Weights of a small transformer language model.
Training: a variant of Muon for these matrices, 750M tokens.
Each number is 128 + 24 x the weight over its row's rms, rounded and kept within 0 to 255. Layers, rows and columns count from 0. Numbers have three digits each. The size before them is the row's rms in percent of the matrix's.

# layer 5 MLP down (transposed), 3072x768, rms 0.0486, rows 3016-3071, columns 576-623
097:125148124134147110116131139137158109154157101084126143131080082137091148170121113125131160117135113099085101166147134146113111090155157112179085
097:129150145124147144112119125048121102092096130148121146157150155091129191148103125071136131114113141113129117138092101091134139116150163111123143
099:084137090107148127107146169144148081101100098173134148130183137159131123106138141156141159117147157123084132129161146138099135130135129127116118
101:134143130132133157125123175138135137110108125165133128164125105122164121167144149139109164112129119096137160185074106140119116049118120149149123
102:121134151130127102193135105132122144150149155122092137162138149135136139120135155126109126065161108130138084144120123181173105166075134140150143
100:068082118146133121107088086143132138106070113091116133112144115161092145159128121149150100107120127125136132091167179089140145099157145119135060
102:147144086119148128154135104120139137161148159126126127071092080114119155123177143179172132122090119119136128124141105136122119134157131115087090
104:119150091146148151130133138087111107120177133120128105154138141143138155128151131131104166095097105141155149103147087146122148121152086152124142
101:156135133146127135116116105104157168132116105142178136136147115095156114140137139138133125147059149107147125138156121157117150159147085163163192
103:139127122120111161115139117089105103152133103139110151119116058151097128145126148130114133120115094144109128146134111108148143134130131148121160
102:091134149124101133143112160093087126102114086128124123149150098126120117160153176122083113164145121111146117159141112122126089162166133155139086
100:156126173115154113130118100137085151117143104069134134137148149104137125112178132132108118123127152096161106089128117139112179118111151140111099
096:111125162132136125131129134162139117129110119102085156149121081133122153100114146114114112157154162167093123156119135097105114143111090125104151
101:155175153158112116151096114153081102084116131171175141131113139135167107133112119098112156095110104109145121130171111079117165096149145128159094
101:096099112101156089130168135134137085163150101141138112095139111152162142159157102157135119102114126122162105154131132163136092125115144093093109
099:115109134165166119156137158149153132122128105100132078101133109114115110160082162146157105106138142158163134162136130149170102141179117113144176
105:125128151137145099121143157113120103138134128134077131133128082107138121117136154100135125108107124120114127125132121129134156144145125078118142
106:135116102134129142142121139169144168124123155123141104071139085142156128157125087119183164101123112169152124135148122126132145144126158128150105
104:145123114104163129119139108115097127099153169122158129158124168102106155163140101120157135150132125123192114138176112136135120197128135113129139
101:094117122173119129147154140112151142122110126131131132111127121110161175144072130112156104153127110108155136130113120160152143114132124129147155
097:140111081126135118081077103111111151146102099095102117176135143166170145119136142117132151148142130152127130164142094113167128118120156157096130
101:115103089086130138111112118135122149136126148127079106096109145125186120112126093133143123157075128148130135129152106160144069165104084159121126
102:101106154162148132146120134180088130158117134111118115113127139144094137183105144130115139132112134127167126103104154182155149103149139120124148
093:123137113109153151152148136073155068113176149135088185103106149106116141104158152117143115072156144068076118106121178110121103088133162136143130
100:130130105110132149120117129134167206163108067139111169138137085120100151182103140153114112146118134175108116102122098079113073157117152130129136
101:159162164089104112143117107169135163133170131141108103079173109104132125115128134104139160093105127090137117114117117166145126109102080111135140
103:165151120127149136125135092070096109092149158114124108170111147140174124080112049113154130100185122120137135145153145186123130091145103096122133
100:165104121102157144154078162146170130143141091140144146072167134126166196150142144111138118116111104109154114127119100177101105112131120107108151
100:125142103121179123135142167151107164106087149147114163115097121134118136085150065125133099111146111150157139127132103167140121089159135127119095
102:111110152175136171079132067121098169152115129141125090095079157120118126142163110116127140130163122133126113122149126140116141107195112112124124
092:120116114109153136116160137187087126140079136148139153071132093198124130160107117156154165137102148144142151150131114087121105109107117094121133
100:166180162101139145159144134127136150128118155185129134131090134099099120136135096120160095108123111077066131098145146121136138121107108130129107
098:135080093131126115121119135116102163111087114116134134117144126154162148136144141100064102143116156139162188131111119145153175100144150097088136
106:119114088083130134138119122149150108190120075127129120114102131196157114174120117141088087142123141140082139106146151100149155126115137162112106
107:120152090131137083112184139120132101128144119132135109114146170135127144164171127105097143084154144109143162140120131140095087134129109142135118
100:162122114150158122110083147128128122127126151140124110179136133113159151127104122145101128108096172105109077093142124109156144137148106159126104
099:118111142116127115132130092106144135110097080109129120162124160140124118133118101118137132104147178144118115139088080091092123075166148103134152
098:063121091156126099159113113118156134130127145129145143138114119122136154142128138107116158106138092137096091144116122152121133109132089100103118
094:138107087169143110158124133175073154123133146110112152170175093107083149113116134106142097088149169091145153103129126135110149113148117142129140
098:078134139099075100136143112148156116126148143112159124129141126132115149137118152129168089157167140132116142106110101063163116161068092116082143
107:187133108169098127161078118131146130119142106168129143130092101118129180127159114128112131150155160138109135140065131082136138125167171173154158
096:152147124161133105099118140140133094109111108100104162104120107168178132118116191129112154167122137130156131094147103120169098096171168157138126
111:103119129137124155153098126125115093086147128124148125114107167106148091122152174140121101093119136122116097143083104126143125088113173087149117
101:148159125144117130143132131154133167119136134157109105082102119164135151125136181124111151132144126126102074109156143106145130150132134115128125
090:093139163165168116108094156115124147163109123132143112150109159126160139112139135163135137106104108212130142092127132146120133135122140167153109
102:107120134149167177122124190115120133120126126106142119093127098150121174130141119081175120134131129128094113099141133154137124161087157149180125
102:135128112101123136150098129139109112085131117159101112128128123127158106127114103104163104144119126134154114119162103092146096105128123141148124
096:125108095137174123138110121091141196135137136140063150115124122173094155109138115141134137148141135117104161126145129146144125122111139116132162
096:122184047146177135098117135102082117108070102109116139148114084165149140153126153119151123153138116110120123147121145138117119129117120134128145
100:162124158158107092148116106109130144139105159112141109117122128154154101149114099143142141101124134165137116155118170086099109103125133155119139
096:089122116141169113133135096137062145141134129111174080135138136109087130156134065162198124119128101118165142131156087123108139100133183111146130
094:151143131101084149119128106135104123113174154093105094127136172096126106105168134129115111127171141151095105101128129116110113104121143135103125
107:181107087110120143123139145140153110151147133104130134093105105077115148152135112121138153105133089105105139080195115126114086136107139137110138
095:148135144123137148105121132117133099135090098125077086113096128141118122166106154125112130136118118099123120134115131133114152118139122140143119
091:113079109123139152125122129120156123091125083136144120119078124123127113110173146108148101100132122161124098145131131136121130115126155128127099
091:152114164150131118131090130164174119123161162092128124110154097108162140114140094103131129112091145132142146116140151138150121124119168137147112
# layer 5 MLP up, 3072x768, rms 0.0309, rows 3017-3071, columns 576-623
098:144128106107160170157084165115141113147162096129126124088122105138119145149148137099091120172117120158126154120103167160104142084158088121139168
102:134116126129138091139101079117056178112105163050147180130119157143131110151148128159162115127112118137106140126114124141127128157152158099163149
102:123100118102134116126140083123118120140134133131118106120178118118088157131128141118185091130151139121122137096078099171125111131198152089171058
094:117138146197097124101138153084171141145118123157111102151197127115107107148117107148129086132152130139092113124109144132109132147141120143133119
102:135155158123132138135144165131158136122124119095160155113133132115147134136131116135141159112128147128140137160167136131119126125098081111116118
099:130117122122148122151111120148136189101082104117161112144108132156122142137130114119130135089123115133094197136140099146111153149116149088105084
098:088078153155092170106116137139118134181180134147116109122163095148125109123137125095126101122131126113115164138126126148152114129146105154125151
093:134143130123148084140140134140101114112155123142155120082084119118121118079112145141165145157103130098121144134137081115085116135062156106115128
101:151146207150117150138129112124163112137158134117124110096130134110119095118127135101113068136127092120151124168106138095124162106116124148136122
100:107122121173150074118165165146136140097180106110127167168114139120099130132106091104154091128149140088160206123109133088154117120083173165081148
102:137122099136126118146133164060110115133107125129133131122123134101102156158146175112106142187141141174119141143080137170141116119147129118139114
099:141110091119121122127133146106118116134136144072136144110165121099129119086099116154117129129095153109162092125102114114111133100128105102099097
103:116123140150183155152152161118115091128094158149163125103097149112144098127102113130153121162103109094132085118132167099136093136095091153125105
100:101113132122096133130131132099147138096148106080143122163187129097166101150131156112129122182112111185127132105114126120109165102146131109101161
100:104173137136114128099143110113101137114152136153165147122105113143119088120140141137135125142101128162121117100112130150119104115132098135145143
103:104096136119131084167140086105106126116063114156162152147101145121146124159145154108123148152091115126113103151096132155169175142085143107096136
106:118114160109119113107135135109097150099164124158143106097094143156151124125113129149137119142152125124149167107168197160148142124146133119116149
099:133152138149178116135140139116118109115136157113127122129127162098112125127114083139148140132119108085122150080118166138099097121115109186110152
101:112123096126103141108159161120099098136140150113124138177091107130103110115101136104106143134142112158129178151109146126123130100122124108104158
099:122120166090115130137151130167098162118137117132134079167159162151085099154133131104123136110115149102124088170149179131096105110106159117162144
101:136119121128159156139106130123128114123168128139152065117130120130136097166164171073128164115111111159149115149105135118159116123082146098146106
101:133117150113102132139131135126148131119148138131095153136097125127145172132129110138143145115101190101126106158134110111171111118118098086128090
096:120178156144099121140122132145140116153123130199130153101139086129105130120129164164100122153127180145092114115141139136123125150123156088138131
099:090158156145101150110129179131134133140119118134145143162119168105156169126095129117150115155128145102127106108091120120168165110116159143154141
100:145133085137140136089140124127112109101120149136154133113149166121111147194121168181141134126119153143128095123133098075185089118131113079104145
098:090114073129117165132125147109160108143127124127141107106142127148137150125123152103130129115144127108079186119116144107143163139133132103145160
106:127136101155134160118135158121094091157100110128148132154130154114121057144135147127158176143125110102158144164094169118104128119117144182150153
100:126138102089118150126125147132140109083122128122123116142135116135156092139111193136171126147125111114134121124115147114097164149123133101152140
102:116133151125122155168126125076101110089073127131137082091162095112116135126155105130132096139106140150120102150175092086147131125147073148133111
097:134135125164101108136131174121139165104156146144124126137120178129170129038123111112155112114141092129121146148123132111156140138125152146142120
098:134089116098127106126168147090126112110135150137091080164158116157097125095115163155174158102148135105140132162117145099149112123112087110125148
101:173097135100144137150154094112120149168161149158118089130137132127137173136088131134138136127121096138162128111124120136100129102122137136143064
104:121186177144095116136105137140132182106123126106098144146121156106126136122141128101134120114125126156151100103125189174126101133142089166153121
105:141134154148113126171136124153119128139098113092092149132122120094120166128068135117165118131180110102144136128108117132160122168132132160167143
099:089165198116185117133141143154129118106126120150117147115115119128081113093180100134071109139117142148155100120162146160137085095115124132131143
101:137140137124119147124111172137100119172122135087158181118132102167112169096130110085122162126101099102171157108095145141112139143132113104105073
098:126088120116135129138162139119127124144143108140126143140100105114095124191140090144129151104136145098148073145142099150123101157096095130118118
099:096137106118093091144095134127107085123132128060110164127128106157132096094153073143126144148109119141149158139115150123108123147087128106141129
099:102088105115140128120078128098147101100111157130095119112147165099150120142086124166123125128134133135154152148170125123118152105162147128091151
104:152102163132108160148127155108136130162104155148137107153155170174108096147170114158099129124138140119083113128131150166144124133136140190145159
098:149120200101136153092133145159123126123127092096140144109118131129103090119116144125113091124101127116160152085162147107133103106100133147111129
109:161134115109124145163149113129127107117119141105147110131150170133061095127135167162158139157165137134153064151138120177097120085147107154144151
097:112144091117136144109126156138134119105118178124153144141160125148126136101117118130136128129137161123124134098150109125102132127100130133094135
099:156118128126151130109151156091133096090150137110135147128150113122136136139090143116144116122144155162146133138166101141108120136152107124100110
103:192119114093098167083155142118167110152129126162161123067162119158141160136102119108191111118125147120135109148141139152098119135099128109084105
100:197107110113102123130138097164118117117137107116113119109125134118147157101073091101141127114151195137134114121112131153083127137111149133114110
096:192102140161100098137139136144131128096156153127114151164142111104131118160167112143145151148147101127164155189132126129122118090160134106131131
098:113139163100119070154116079135094111124179150125131108151163137104103111086134120082183108149144132134113105160122150122121117133140136137144163
097:123091139139113142115141170102096136151122105177127155085154101118162154137127089127175132167155139150138130117109106059136136119141175113086140
101:141145103133074124121115169133153131142135110200121140134155087099133123148106129099140168126157154117170109146123122121089126139150098108099135
099:086162175090109130097082169142142153088150132148141112136122112136129102128139158157104151111099157106168127150098155101112122104106109101159145
106:153100165089092117143131141133130134130113086089156128161106123128123131091152133140126142122119144115122152138090124114107132080123149142119140
101:143139121122140131126114163118109129102101159090144077142133097152129094101134122105137135160088104117120140174167121115113112116155126143144121
098:154149159101112117184115128118153121125152099155141140134166122122151161114111098124115135133128171121135144095128155088135077090083162091156170
097:132145124072144162089106138118105150131127103151154089140116120136138146161141107133170143153088114130111100126149162100095111098186115144129157